python train.py --init_std_qkv=0.0303 --init_std_o=0.00714 --beta1=0.95 --warmup_steps=69 --batch_tokens=131072 --max_steps=3425
Each number is 128 + 32 x the weight over its row's rms, rounded and kept within 0 to 255. Layers, rows and columns count from 0. The size above them is the row's rms in percent of the matrix's.

# layer 5 MLP up, 3072x512, rms 0.141, rows 1931-1948, columns 384-511
size [104 104 101  98 100  97  93  94 109  95  96  97  90  87 103 101  95  95]
[[146 149  47  91 131 116 141 130  93 177 137 167 126 108  89 130  89 133 133  82 134 100 128 111 144 131 162 162 144 159 105  92 189 132 112  80 158 199 108 131 123 159 153 173 144 248 103 117 121 130 130  73 117 150 113 122 101  82 141 124 132 141 126 127 158 121  85 136 131 143 155 150 122 113 165  12 137 160 150 117 112 129 120 163 109  97 129 215 132 105 148 184  87 135 140  91 114 157 120 118 157  85  98 137 129 133 164 136 133  87 160 122 167 127 128 154 131 108  88 105 158 108 175 146 156 147 134 176]
 [182  72 117 104 153 141 126 114  81 119 149 157 157 120 157 100  73 212 132 151  99 120 181  84  91 158 136 147 130 142 159 124 146 140  99 130 139 119 116  81 146 124 122 110 103 138 100 154 115 124 110 171  80  30  75 155 104 127 157 185  75 110 142 162 117 137 131 117  93 122 140  73 141 185 137 110  70 158 158 101 111 108 176 121  98 148 117 132 150 159 179 121 184 160 117 128 148 138 106  75 127 162 139 124 132 188 101 159 133  63 151  93  85  83 156 122 118 141 116 106 120 139 166 108  81 104 184 106]
 [113 118 144 124 141 173 134 168 152  77  69 157 116 155 155 126 119 108 146 156 106 113 126 102 117 113 118  96  47 102 154 135 118 118 166 147 122 146 163 142 121 130  71 103 161 100 103 145  74 134 139 122 164 132 135 111 111 115 158 173  87 114 174 137 151 119 187 105 147  71   0  94 145 122 163 144 134 120  84 149 136 120 131 103 148 119 155  70 144 106 124 114 192 136 128 141 118 158 121  74 145 131 115 128 110 128  94 166 188 153 150 160 122 142  54 146 190 153 115 134 109 175 187 178  96 138  86 161]
 [148 104 142 111 104 137 152 121 118 175 130 114 150 120 140 122 161 172 137 148 137 102 183 141 156 119 112 147  99 168 120  74 139 148 132 108 118 117 126 195  82 133  79 118 120 207 152 141 103 173 174 207 134  94 164  80 120  86 127 131 137 152 170 109 173 118 152 100  69 132  58 107 186 139 157 167 107  88 113  51 112 121 114 128 146 151 150 160 150 142 161 133 112 135 144 108 114  99 124  95 109 143 141 144 134 142 162 160  80 192 101 170 147 141 153 167 133 132 163 107 141 132 158  98 116 147 114 184]
 [ 75  96 123 124 172  87 163 113 100 173  96 135 130 183 141 119 136 173 137 101 105 110 111 112  99 115 143 108 115 100  49  59 138  86  75 156 188 156 120 111 144 124 130  91 133 114 111 172 174 137 124 183 117 139 138 128 167 172 114  51 178 128 126 130 162 130 163 166 133 153 186 114 168 141 170 103  98  61 173 162 100 169 133 168 134 102  82 135 127 109 103 126 133 148 116 133 128  77 123  80 115 138 144 165 155 156 137  78 145  90 130  61 149 109 122 119 135 154  74 102 129  79 137 138 157  84 185  53]
 [126 137 102  60 176 156 124 140  86  97  71 132  96  72 138  99 131 136 149 141 117 120 172  99 130 125 137 148 110  76  91 122 198 106  90 123 107 121 169 120  64 158 104 145 107 165 164 135 156 158 131 110 126  58  90 111 156 180 142 168 151 105 155 101 182 139 166 144 103 119  99 135 141 112 100 102 120 127 120 144 160 174  54 144 167  92 136 107 108  98 142 109 161  87  97 141 140 146  88 144 120 137  45 106 101 126  81 159 158 169 111 111 115 110  90 124 169  97 120 216  95 120  80 124 113  88 154 111]
 [183 143 150 138 139 155 146 153 172 135 144 114 116 142 151 188 126 120  66 139 151 134 109 133 128 112 178  67 120 116 183 153 129  79 177 146 106 127 156 131  87 164 118 127 189  91 186 126 175 136 105 139  66 105 111 117 129 105 105  84 139 172  66  93 143  96 124 107  74 138 127 115 133 117 141 133 129  75  48 125 151 152 114 118  83 124 141 115 140 127 114 138 169 101 131  91 138 119  94 117 133 156 111 124 130 135 164 102 108 102 134  72 117 154 126 132 120 128 139 151 115 204 122 136 160 161 136 126]
 [119 156 173 161 102  26 118 118 154 169  96 126  88 115 116 165 157 128 169 142 143  92 146 173 148  94 188 210 153  34 144 160 145 126 158 108  89 188 113 116 173 137 103 164 124 103 108 142 109 136 132 111 102 142 128  69 145 138  88 149  71 154 129 115 144 164 176 103 187 119 145 125 172  77 138 137  87 118 173 159 106 131 109 145 116 142 174 143 150 162 115 129 144 122 165 129 133 124 145  68 229 150 124  59 162 113  89 198  95 163 150 160 127 140 152 110  49 147 118 185 130 163 134 169 161 101 161 114]
 [101 116 132  35 127 128  97 108 217  88 142 175 149 122 164  62 113 139 155 139 135 156 106 137 146  86 137 132 169 104  65 111 125 135  91 151 136 137 135 142 121 113 193 112 123 123 175 114 139 148 138 167 157 121 141 150  90 178 102 111 149 132 100 127 104 130  98 104 108 109  74 142 116 179  82 128 153 143  71 137  97 163 110  97 172 124 101 143 136 139 122 129 143 145 144 135 176 214 142 140 127  84 150  68 114 130  81  85 119  81  77  55  89 156  66 148 106 186 108 131 148 115 119  97 196 110 129 121]
 [ 70  83 153 170 115 115 144  92 134 191 134 102 122 143 122 178 141 142  76 168 132 137 105 114  90 112 131  59  76 160 158  91 136  87 147  84 127 161 150  94 104 136 127 183 145 116 169 129 145 112 174 118 100 106 143 173 125 137 123  81 121 116 137 162 102 130 117 139 149 157 168 143 129  79 200  97  92 110 152  87 139 156 116 105 123  88 131 138 126 130 128 154  99 125 111 151  74  66 132  53 113 121  47 110  70 141 177 163  93 124 127 143 169 119 109 111 103 107 108  85 136 120 110 141 146  68 119 115]
 [143 162 133 134 153 129 177 121 226  67  87 107 146 110 109 149 115 197  64 164 169 118  92  92 150 183 181 130 133  89 149 163 122 128 160 164 104 122 139 142  73  81 151 138 118 102 123 148 154 111 147 125  89 165 131 152 170  78 129  95 107  84 130 209  83 115 117 156 131 122 158  69 120 106 119  56  97  52  98 109  79  88 115  87  56 115 163  93 132 161 114 148 114 107 136 128 111  93  66 146 200 199 146 154 161 143  76  50  69 149  98 130 111  73 137 146 161  92 143 113 130 190 103 126 154 162 150 102]
 [151 127 110 142  52  91  74 135  99 104 129 151 132 123 141  90 128 142 104 140 131 145 103  87 151 127 102 115 116 156 164 116 113 112 164 119 162  73 114 157 112 129  77 121 148 106 101 154 140 219 106 125  99 124  56 140 141 102 159  94 133 123 123 141  88 144 100 116 159 102 144 142 110  56 159 135 113 137 114  89 111 115 110 114 131 136 132 142 103 136 115 158 112  96 110  21 134  81  86  64 133 138 119 119  89 108  81 138 130 175 179 118 155  76 125  65 138 150 139 205 135 130 149 166 111 169 105 180]
 [100 114  77 126 108  57 145 144  99  94  60 159 180 107 194 111 131 155 113 154 196  96 107 147 115  95  67 161  85 156  90 154 120  98 171 109 112  88 101 118  93 108  82  93 133  76 125 129 107 168 150  52 124 141 161 168 140 122  95 165  83 165 187 121 123 139  56 164 133 211 167 132 148  48 128 131 161 156 137  87 115 145 155  89 125 128 134  82 103 185  94 111 183 138 119 136 138 101 124 145 144 122 178  62 150 151 117 138 119 136 100 138 117  84 199 117 201 113 115 125 114 191  56 144 169  89 135 148]
 [130 164 152 177 135 154  84  97 107 106  65 152 160 176 153 142 122 143 118 130  82 134 134 136 155 131 176 127 114  68 195 133 151 140 136 139 115  92 169 134 119 156 132 199  64 124 133  70 147  88 136 207 180  83 145 160  75 143 130 108 116 143 139 152 114 141 177 148 126 141 141 160 137 141 126 129 116 119 128 182 101 140 112 129 128 123 142 131 128  82 138 142 130 111 123 124 114 155 122 128 160  99  94 172 145 118 104 158  99 196 112 162 138 114 138 141 188 140 168 127 145 145  75 151 133 119  94 151]
 [125 206 122 112 145 166 119 113 100 165 133 111 147 109 188 104 164 163   2 149  97 105 121 133 134 118 128 185 116  91 160 130 144 164 122  89 158 139 204  69 142 122 167  91 171 184 112  89 110 164  84 128 112  95  95  90 150 134 145 104 164 104 133 156 152 150 174 168 152 174 129 117 101 156 109 171 143  58 106 108 119 154  90  94 112 137 107 133 151 116 113 143 149  90 103  99  77 170 113 138 123 144 119  93 145  84 143 144 141 130 170 131  99 149 103  83 166 112 156 156  97 118 115  63 102  99  76  97]
 [100 174 162  72 120 117  99 115 134 172 142 139 133 137 126  98 121 180 183 126  96 195 116  97 103 113 128 127 141  93 139 167 136  94 106 168 217  89 178 143 114 198 137  98 111 106 118 136 148 126  90  95  60 130 150 168 154 124 113 156 103 156 157  93 116 128  95 156  94  83 151  85  98 151 199 136  81 176 144 127 101 138  94  86 146  60 151 141 166 194 120 147  96 113 106 148 142 151 170 115 142 128 214 124 148 146 128  94 126 151  68 161 136 148 134  65 116 133 109  82 106 124 144 108 105  50  83 155]
 [144 155 122  91  97 118 129 157 139 107 171  86 122 141 135  96 159  35 164 120 103 130 164 123 127 148 110 142 101 142 188 118 122 142 127 130 138  64 196 102 135 105 150 159 146  84 137 186  68 166  95 133 119 107 210 127  78 121  92 161 123 128 149  79 167 153 141 113 130 118 138  85 128 131 146 145 118 123  98 181 121 154 121 179 102 134 176 140 132 137 102 138 119 102 153 137 103  95 108  78  55 146 115  92 165  78 103 128 171  99  91 146 118 137 143 120 150 131 191 116 152 118  77 120 150 165 127 118]
 [126 146 131 158 107 174 138 137 110  46 144 113  95 201  87 150 109  94   6 161 194 131 105 147 122  60 150 109 141 160 116 155 146 120 189 170 105 145  77 129 141 119 155 158  76 141 176 146  67 119 123 143 131 212 120 124 176 116 117 183 123 127 121 189 132  97 148  50 156 103 142 156  41  54 115 127 175 187  76 126 127 139 132  67  97 109 178 134 170 104 124 124 117 110  96 152 139 163 128  85  86 124 112  75 130 150 124 180  91 137 115 168 126 113  64 146 115  97 147  60 105 134 148 155  52 198 117 186]]
# layer 5 MLP down (transposed), 3072x512, rms 0.137, rows 1931-1948, columns 384-511
size [101 100 108  99 101  95  98  96  96 100  98  98  95  91  97  99  97  99]
[[158  96 137  99  59 103 122 154 109 105 129 127 110 116 104 181 162 149  84 181 144 181 100 128 135 147 106 127  93  85 166 115  85 157 119 161 145  43 114 124 142  91 100  59 178 122 129 151 110 163 116 150 107 112 156  68 172 109 142  98 158 115 102 112 117 142 165 121  90  58 144 119 141 139 132 120  80 130 188 210 118  91 139 120 123 129 105 112  91  90 155  88 142  94  96 139  82 165 134 140 185 176 210 142  94 127  89 114  71 170 127 137 107 159 110 103 107  98 185 127  93 123  92 164 194 101 136 104]
 [ 96 181 136 183 182 126 120 143 195 174 127 137  61 170  92  86 162  56 105 133  75 123 136  65 105 126 147 185 137 101 105  81  91 140 206 141 116 170 133 152  97  76 120 148 153 157 123  95 120 134 142 194 100 129 197 107 116 178 141  82 167  89 127 130 121 106  70  62  92 161 147  97 146  90  61 103 141 132 105 159  58  98 109 122 142  82 142 190 182 241  82 101 106 138 144 134  94  88 143 128 109 139 132 145 165 125 125 152 129  83 101 118  95 140 144  75 133  97 129 147 128 112  85 154 181 109  89 163]
 [146 141  71 152 127  92 105  98 101 135 180 108 128 110 133 207 124 108 169 157 165 148  81 114 150  94 117 165 131 130 134  93 136 168 120 167 106 138  81 187  84 165 153  51 160 136 106 139 164 119 164 180 172 133 132 126 154 117  96  72  92  79 116 112  75  98 127 126 145 114 182 132 161 112 176 138 120 148 115 104 101 113 134 195 119 116  71 147 166 127 145 154  74 109 172 186 150  64 134 179 115 102 184  56 164 168 156  96  95 153 144 163  84 112 127 116 137  79 108 105 153 129 141  26 130 109 117 169]
 [154 185 148 140 146 178 149  92 116  92  99 176 100 139 138 122 116 171  93 131 189 131 127 183 116 110 126 185 161 106 144 140 108 129 137 130 116 112  98 122 201 158 122 145 171 131 113 150 134 147 107 139 129  92  75 127 147 112 136 142 181 111 111 128  85 129 121 123  86  82 179 177  79  97  58 129 149 112 105 148 165 173 140 137  82  35 130  87 130 146 109 178 127 130  93 158 178 139 119 160 126 200 111 155 134 144 122  97 148 136  93  65 124 111 135 108 146 106 150 100 103 124  85 136 120 170 167 113]
 [ 85  98  85 178 122 140  75 119 139 156 101 116 183  96 153 143 146  80 141 146 161 173 114 128 111 133 179 156  98 187 173 126  63 224 126 121 159 199  69 132 137 130 113 115 114 102 129 113  67 141 114 136 153  86  73 155 140 113  96 131 106 142 128 179  98  90  73  98 127 204  87 175 133 116  88 152 113 140 128  95  83 176  96 148 102 145 153 121 143 115 144  98 112 154 129  95 143 143 165 143  96 109 112 121 153  53 128 128 132  56 109 146 122 162 108 182 131 124 130 133 102 116 120 115 111 134 136 134]
 [ 74 121  81 140 150 134 108  97  51 106  80 129  82  90 167 211 154 183 120 135 155 104 168  99 132 158 129  95 101 126 107  86 169 130 182 135 160 169 175  69 169 114 124  65 125  92 106 128 130 154  93 130 110 155 105 144 111 157 121 107 157 150 106 189 137 174 132 140  89 130 114 125 139  44 106 114 161  90 103 135 128 108 147 100  95 106 118  86 141 115 141  91 124 143 128 141 108 147 147 159 132 131  45  76 141 129  88  94 109 113 125 115 155 178 160 158 132  89  52 128  57 159 121  76 121 174 127 125]
 [ 78  99 111  88 142 175 117 166  87 214 113 160 101 148  86 148 160 156 112 150  56 140 132 113 123 130 164 170 135  90 133 198 158 136 124 129 188 128 108 138 171 133 171 113  97 128 148  92  89 109  84 185 122 163 128 141 165 135 112 175 145 117 162 166 195 117  92 118 165 140  87 119 104 157 114  61  99 132 122 129 123 106 119 159 131 195 108 128 100 189 205 117 127  78  75 141 136 128 104 105 203 130 165 133 198  86 124 146 146 178 105 131 120 140 149 173  71 123 107 112 179 144 139 147 142  58 141 118]
 [148 121 115  84 175 185 128 121 109 114 151 164 130 130 108 113 112 107 128 144 113 142 105 111 168 164 144 120 119 148  62 145 165 118  76 148 181 168 181 180  79 123 156 115 165 149 151 158 109 103 121 162  78 164  97 176  92  80 171 148 134 167  95 155 110 126  82 208 119  74 152 156 155  75  37  77 181 158 135 112 178  88  95  91 131 157 121 138 110 171 142 125 101 101 110  65 119 139 140 172  71 184 100 162 127 174 105  87 141 104 147 149 118 145 161 159 140 124 131  84 104 139  94 105  93 180  39 130]
 [115 131 143 137 116 100 149 148  90 177 172 144 119 142 147 132 180 110 143 112 128 125  84  83 129 151  98  75 124 168  99 145 155 103 143  95 127 144 126 100 156 175 106 122 140 130  98 141 146 183 139  93 141 145 144 110 201 121 148  69 100 146 135 122 129 161 100 103 187 116 135 151 132 159 167 113  80 118 197 148 142 140 128 103 152 170 118 151 198 129 160 151  91 108  47 142  77  98 137 127 126  93  88 134 119 171 135 153 147 145 120 208 116  97  94 127 197 128 165 100 118 169 150 129 168 135 128 141]
 [ 99 104  83 129 131 140 120  95 111  14 142 149 105 156 112  63 196 147 129 165  69 126  71 142  97 155 130 107 180  89  89  40  99 132 171 113 121 175 101  78 140 158 117 134  92 128 142  88 137 114  96 158 148 138 161 106 171 135 106 188  76 147 158  71 150 121 152 131 143  98 116 108 121  91  83 175 115 188 144 226  99 102 156 168 124 111 158 128 125 122  85 108 137 165  69 144  94 112 168  73 170  95 133 165 138 104  97  95 185 146 138  74 114 109  84 100 122 124 131 108 128 131 137 111 130 158 123 118]
 [128 110  97 148 130 127 161 110 126 166 188 135 143 114 130 145 136  93 116 133 118 128 105 151 133 157 139 119 179 108  84 165 108 167 119  75  64 118 120 154 165  90 118 140 195 219 142 104 106 118 134 186 109 109 119 113 108 189 203 125 150  68 124 142 124 127 116 125 145 159  73 144 159 161 157  89 105 133 139 110 177 140 175 125 179 150 118 114 130 139 150 113 128  96 159 105 136 105  88 161  75 124 132 145 149 103  76  31 150 110 159 164 102 175 102 167 160 171 131 143 155 117 133 133 143 194 137 118]
 [ 83 196 147 153 101 172  97 103 139 146 123 144  88 159 144 188 143 127 110 120 129 168 163  85 153 131 162 124 109 141 106 148 162 124 159  93 136 157  92  78  95 113 117 141 142 141  57 143 115 149 114 144  27  88 174  66 126 126 146 129 138 207 124 158 168 107 123 116 111 119 129 124 136 191  97  72 171 128 135 136 146 125  80 146 155 139 210 153 109  97 172 144  82 127 147 169 150 200  91 113 139 162 109  92  95  99 161 143 134  97 187 152  97 149 117 154 112 114 150 142 106 151  94  91 126  92 173 139]
 [150 153 199 176 155 134 120 160 161 145 129 138 161 137 147 154 146 128 112 148 107 166 133 101 149 127 128  91 113 133  79 133 111 124 113  85 160 154 120 138 199  97 152 100  84 169 148 133 143  96  95 185 146 155 171  92 119 161 135 140 144 102  65 147  83 128 237 156 135 132  71 146 128 160 119 139 159 129 143 121 152  95 139 148 126 127 124 135 143  83 134  31 136 156 134 121  83 135 150  77 132  83  78  68 127  61  83 106 175 186 160 101 154 127 176 164  84 147 154  66  80  66 166 105  77 159 154 147]
 [112 127 101 139 128 151 131 202  98 133 160 111  58  94 172 157 122  94 154 155 105  86 112 124 188 116 152 111 102 156 106 142  55 120  89 116  88 125 125 130 100 138 136 125 199  98 154  94 125 117  76 125 148 159 109 140 160 150 149 193 198  70 104 132 142 130 107 133  91 115 104 100 158 114 163 167 156  99 108 105  89 159 116 128 153  30 143 160  93 164  91 110 100 137 126 111  99 108 113 118 104 130 106 137 119 179 109 111 103 104 146 169 141 117 122 119  81 158  88 119 140 114 193  75 141 127  72  91]
 [ 97 107 171 174 142 159 112 121 114 101  85 164 118 142 106 141 135 102 100 154 125 160 109 107  84 146 143 134 137 127 103 162  91  75 137 174 140  89 154 120 116 138 166 122  28 156 142 125 162 139 110 142  94 126  93 191 127 149 109 135 138 124 142  97 124  74 168  52 144 143 139  95 136 119 171  57 131 139 121 162 166 102 111 136 173 105 120 165 110 137  95 101 129 137 130 132 114  74  30 165 150  75 163  71  84 102 100 107  98 163 107 108 138 112 116 154  92 151 118 131 134 114 180  98  66 118 143 206]
 [153 138 142 155 117 139 103 117 100 130 176  75 149 116  95  87 173 113 122  66 144 113  93 106 130 181 155 151  89 112 156 110 120 132 103 168  61 148  96 185 104 109 157 133 141 131 113  49  95 110 124 158  81 113  72  90  60 138 144 125  92 110 145 121 132 121 126 113 132 192 165 150 121 126  77 156 139 128  73 139 132 117 130 146 100 157 129 157 127 113 135 137 104  98 133 140 198 164 108 106  91 113  46 172 109 123 143 122 112 145 137 116 150 119 122 152 108  70 158 107  66 171 114 196  63 163 111 151]
 [146  61 108 156 162 144  95 109 169 163  91  89 129 215 110 151  85 140 136 104 106 109 110 169 120  99 135  91 140  76  84  79 179 109 160 137 124 157 108 147 137 136 122 108  97 177 178 125 116 109  95 109 128 164  89 112 110 154 149  88  80 131 110 176 118 114 157 120 130 139 137 121 113  91 120  96  88 124 112  92 113  66 142 120 150 121 163  91  81 146 121 142 150 121 103  73 156 101 123 135 107 129 140 102 155 158 134 103 143 113 146 172 112 109  87 101 107 102 179 172  99 144  94 127 121 153 121 154]
 [112  92  64  58 139  82 120  88 170 142 138 151 126 142 170 133 123  79 103 130 126 147 121  96 150 125  92 156 136 142 140 144 129  83  90 114 114 128 126 189 170 108 204 143 148 140 142  98 206  85 138 169  99 167 114 131 140 113 126 152 105 104 105 147 173 140 109  64 125 122 102 121 102 150 203 110 155 146 184 118 149  90  91  81 113 105 125 134  95 149 127 157 132 162 165  86 129 110 119 148 129 127  54  62 123 106  76  88 131 123  64 115 128 125 145 120 141  73 125 125  62 182 132 138 145 125 121  75]]
# layer 5 MLP gate, 3072x512, rms 0.141, rows 1932-1949, columns 384-511
size [105 103  96 101  94  95  94 106 100  96  98  86  86  98 100  92  96 101]
[[154 107 133 105 146 130 152  74  78  93 119 125 143 103 110  96 167 185  90 118 115 121  99 139 159 111 122 168  93 121 178  46 105 162 171 147 123 178 184  77  68 118 127  64  99 130 129 142 114 154 141 155  95 136 118  84 147 136 157  92  68  96  60 141 132 116 170 141 124 144 178 110  63 128 105 159 101 187  96 173  83 128 176 137 174 167 169  69  65 104 119 115 153 135 102 134 138 175 139 132 114  40 163 156 102  90 149  91 181 119 123 158  68 137  84 135 168 119 117 115 137  93  93 134 167 162 165 129]
 [171 140 110 101 141 192 119 125 114 188 115 148 112 167 114 214 108  60 118 131 141 156  69 123 123 172 143 123  79 113 144 161 139 129 110 118 115 133 106 126 176 112 105  65 113 118 144 170  43 142 117 139 146 159 127 128 102 134  89 139 110 129 166  54 130 123 141 144 150  79  95 111 141 179 155  89 114 134  73 134 129 122 133  45 149 122 107  92 131 121 118 135 176 121 153 170 141 122 124 115 114 133 118 105  87 128 111  78 145 120 122 116 101 110  44 152 107 110  78 179  68  84 155  87 152  97  95 132]
 [ 84 138 144 127 133 187 146 129 129 118 161 147 121 120 142 145  89 159 171 129 117 175  96 119 142 110 120 100 100 156 126 103  97 131 152 201 160 138  98 127 109 114  92 119 149 125  62  82 119 184  95 116 161 137 130 101 112 195  64 118 155 109 172 146 143 172  89  43  73 122  96 112 108 105  78 127 174 162 130 138 193 125 141 132 110 103 113 130  92 119 159  97  73 139  67 116 125 141 124 122 123 179  71 187 133 174  80  97 148  89 129 134 157 110  90 137 177  87  91  81 117 118 108 121 175  77 127 137]
 [181 122 125  55 100  86  38 169 179 159 139 147 163 111 171 115 101  97 151  97 136 115 143 167 117 139 119 129 104 141  90 124  71 101 137  90  99 163 142 151 113  90  68 130  81 157  84 136 144 146 155 126 158 131 107 150 127 170 183  80 102 134 178  77 141 111  99 181 107 175 142  93 157 148 153 141 105 116 175 146 137 111 134  76 184 120 128  27 119 152 113 153 137 104 168 125 129 180 180 135  85  98 150 135 139  89 110  89 130  95  82 171 170 111 140 170 135 132 125 177 154 159 130  59 163 141 117 138]
 [127  67  98 167 105 199 119 140 154 114 133 105 100 161 127 158 103  90 113  44 132 128 136 159 156 127 158 141 140 169 124 159 101 168 121 126 104 103  55 138 119 182 173 135 165 116 131 103  98  91 168 130 151 176 141  95 137 142 107 124  84 116  73 106  68 127 129 118 136 180 109 100 101 102 129 164 154 159 169 124 125 114  73 100 146 170 155 136  89  97 114 207 151 100 144 132  87 144 143 139 127 119 143 130 126  88 192  78 141 159  85 116  92 119 108 134 185 149  94 123 121 133 141 198  83 107 117 113]
 [142 156 159 175 160 152 111 113 136 147 119 111 126 129 181 119 154 163 114 114 140 105 118 116 142  73 129 126 120 110 100  64 127 114 157 128 101 140 141 125  77 144  78 183 124 110 124 152 148  93 167 130 155 122  87  59 113 149  91 132 118  49 105 134 193  99 130 129 137  82  69 129 139 108  87 134 136 182 129 152 162 120 123 166 137 108 133 117 185 127  99 172 145 154 110 161 124  91  92 204 139 140 156 101 125 196 211 110 126 125 113  88 115 168 143 122 155  59 142 114 153 202  84 174  54 169 145 164]
 [194  84 184 136 168 124  83 205  98  89 128 143 107 126 155  45 154 119 105 111 115 119 217 140 164 177 126 102  80 126 129 156  42 113 122 141 144 131 129  87 155 136 126 116  79  62 158 125 116 126  86 114 141  74 198 170 134 137 120 140  59 142 174 142 114 182 130 144 132 150 158 187 132 157 144  74 125 152 129 143 114 119 106 158 150 136 111  86 148  88 199 103  78 126 102 119 158 138 142 134 149 136 102 127 178 123 139  88 167 151  78 160 113  84  56 143 121 152 147 105 193 120 154 152 195 116 115  91]
 [109 151 123 124  53 216 203 159 104 132 116  75 112 178 142  98 145 147 158 123  91 126 161  95  91 138 130  43  83 197  97 155 118 136 131 150 116 121  99 138 132 110  71 136 128 103  71 160 107 162 144 143 141 142 140 105 149 153 198  73  82 143 140 118  83 188 144 169 144 117 103 160 137 137 132 104 167  66 162 129 101 118 114  75 111 103 112 145 152 128 130 151 106 130 134 121 127 145 136 133 123 149  57  99 145 119 145 116 135  72 121 126 143 185 136 103 135 119  88  45 127 103  85 137 141 112 135 184]
 [155 141 105 141 133 150 158 119 168 138 159 138 141 136  94 109 117 113 164 123 159  94  80 119 178 162  87 209 150 161 168 159 144 146 139 130 131 149 106 142 187  93 142  96 157 157 125 145 165 132  98 175 139 126  98 152 116 172 155  96 164 157 108 180 105 128 159 108 127  92 116  62 172 144 156 145  82 127 149 155 111 115  90 116  81  73  75 147 132 161 134 142 184 126 135 138 155  75 159 145  89 168 108  80 123  99 133 121 138  91 121 152 131 167 158 106 145  34 122 100 184 101 172 106 155 146 142 128]
 [ 74 203 136 183 116 148 141 124 116 161 112 143 153 154 127 112  98 156 127 142 177 136  90 159 121 174 163 101 148  97 145 123  75  55 116 116 127 143 165 162 134  67 118 129  68 167 128 137 137 127 101 140 128  94  91 126 149 130 173 119  99 178 192 119 109 108 132  99 130 119 166 116 190  78 108  89 123 114 141 165 160 103 144  72 110 109  66 189 133  35 109 152 122 135 103 161 147 149 177 127 134 108 125 210 155 129  71 112 119 149 132 153 138 126  71 138 174 125 100  79 110 115 157  75 126 120 139 194]
 [156 119 163  81 143 119  93 119 122 148  73 128  69 198 194 179 174  57  70  96 147 116 139 111 147 132 158 167 118 114 130 120 160 155 129 170 115 147 127 108  99  91 133 149 141 128  84 107  53  78 114  96 124 142 142 176 105  80 161  45 191 170  94  89 147  36  92  67  70  87 104 179 129 152 113 129 183 109 193 201 161 112 151 119 117 126 169 137 159 152 127 148  79 153 139 209 142 153  58 142 143 113 143 134  79 145 117 171 169  88 130 103 132 199 116 134 114 124 121 120 157 152 160 116 125 143 100 109]
 [ 61 121  59 132 108  96 137 147  94 134 109 145 130  88  96 115 115 143 106 130 106  49 104 116 208 164 168 153  83  89 148 150 155 119 125 128  92 142 103 105 113 109 165 116 146  94 144  89 154 131 143  74 134 120 145 111 167 158  47  89  48 146 184 111 111  53  83 126  95 140 137 113 163  73 187  90 101 112 134 190 120 144 162 116 137 103 134 143 120  62 115  86 138  80 146  66 152  83 130 129 117 202  99 104 128 150 146 204 151 164 152 147 128  94  60 109 180 199  77 131 144 102 124 136 151 102  82  78]
 [136  55  93  65 110 115 121 130 118 113 134 135 154 103 103 179 160 145 107 158  98 121 152  90 129 153  95 108 133  92 130 114 132 118 112 102 136 130 127 119 147 107  95 107 167 155 114  98 132 104 171 132  52 134 119 125 145 138 175 130 184 136 137 136  98 128 143 164 135 119 189 148 141 137 128  94 142 171 129 155 140 143 115 105  82 145 193  71 121 198 148 155  92 113 110 137 103 138 116 102 179  90 123  78 143 124 155  91 103  83 136 121 149 166 113 125 106 136 114  88 139  87 143 129 128  90 168 121]
 [161 156  89 190 155 123 113  65  94 150 110  93  68  91 113  92  98 139 151 130 114 158 181 141 154 112  44  25 147 156 130 115 124 150 152 136 104 122 135 135 109 145 136 126 116 103 127 116  93 142 134 179  59 169 125 173 130 136 117 120 144 139 147 142 141 141 107 121 156 141 143 110 131  65 131 157  94 146 155 126  65 134 118 137 135 119 131 139 198 145 103 129  83 125  96 135  97 146  71 158 113 163 184  91 196 178 101 149 177  91 242 141 169 136 181  98 109 112  82  73 182  18 106 126 104 134  88 118]
 [159 138 123 141 167 150  88 143 115 151 163 151  98 160 141 141 136  79 136 106 114 153  94 173 157 179 115  69  92 133 117  86 108 137 145 127  95 164  91 131 120 116 127 128 145 107 128  85 119 176 106 134 151 148  87 135 152 155 114 101 100  27 134 167 149 116 131 131 116 127 153  89 123 109 134  52 113  92  78 144 210  97 140 116 132 138 101 136  93 120  79 100 150 116 153 128 212 129 126  60 135 157 118 139 140 100 138  76  96 213 139 144 130  87 115 156 125  92 117  99  69 144 116  98 133 130  97 178]
 [130 125 152  79 107 151  86 108 166  97 125 151 137 105 157 109 115 128 150 114 115 158 172 145 120 180 127 154 141 101 113  67 159 150 134 123 165 126 128 136 121 111  97  26 130 153 114 115 143 144 153  36 125 120 100 113 125 132 136 147 107 110 187 113  76 107 160 155 135 161 149 156 144 142  90 115 161  95 167 105 160 177 150 128 163 114 110 153  84  97  99 167 105 121  99 123 154 162 132 106 131 140 145 107  88 131 139 113 209 128 141 131  89 131 141 186 121 137 142 172 181 102 193 173 112  79 142 122]
 [109 149 134 110 142 124 130  95  87 148 121 132 126 162 129 127 127  81  96 122 131  98 110 151 108 183 159 165 143 123 139 126  99 116 110 131 141  55 117 150 125 173 164 151 155 127 164 130  87 135  85 116 158 169 140 126 174 119  98 185 132 166 135 149  81 121 107  92  88 137 179 121 199 106  99  83 140 135 134 108  60 162 172  93 149 127 114 185 134 164 133 139  76 115 113  98 184 142  72  89  91 112 138 124 112 115 106 118  81 151 156 127  90 135 115 152 111  88 109  97 169 152 140 148 151 179 132 125]
 [108 161 121 108 109 145 117 116 132  61 192 118 148 141  97 139  90 142 173 156 125 137 110 133 143 113 160 146 101 123 129 119 103  96 148 121 118 131 124 129 120 178 164 174 133 140 156 112 111 140  66 121 125 103 120 102  96 142 125 120  70  90 123 136 119  98 129  86 119 196 107  78  90 115 130 133 101 123 109 155 138 170 114  80 178 115 113  53 149  49 108 154 127 178 174 113 137 137 158 117 128 210  99 156  93 132  85 147  81  94  89 153 196 139 119 124 120  53 102 124 126 113  91 146 175 140 123 127]]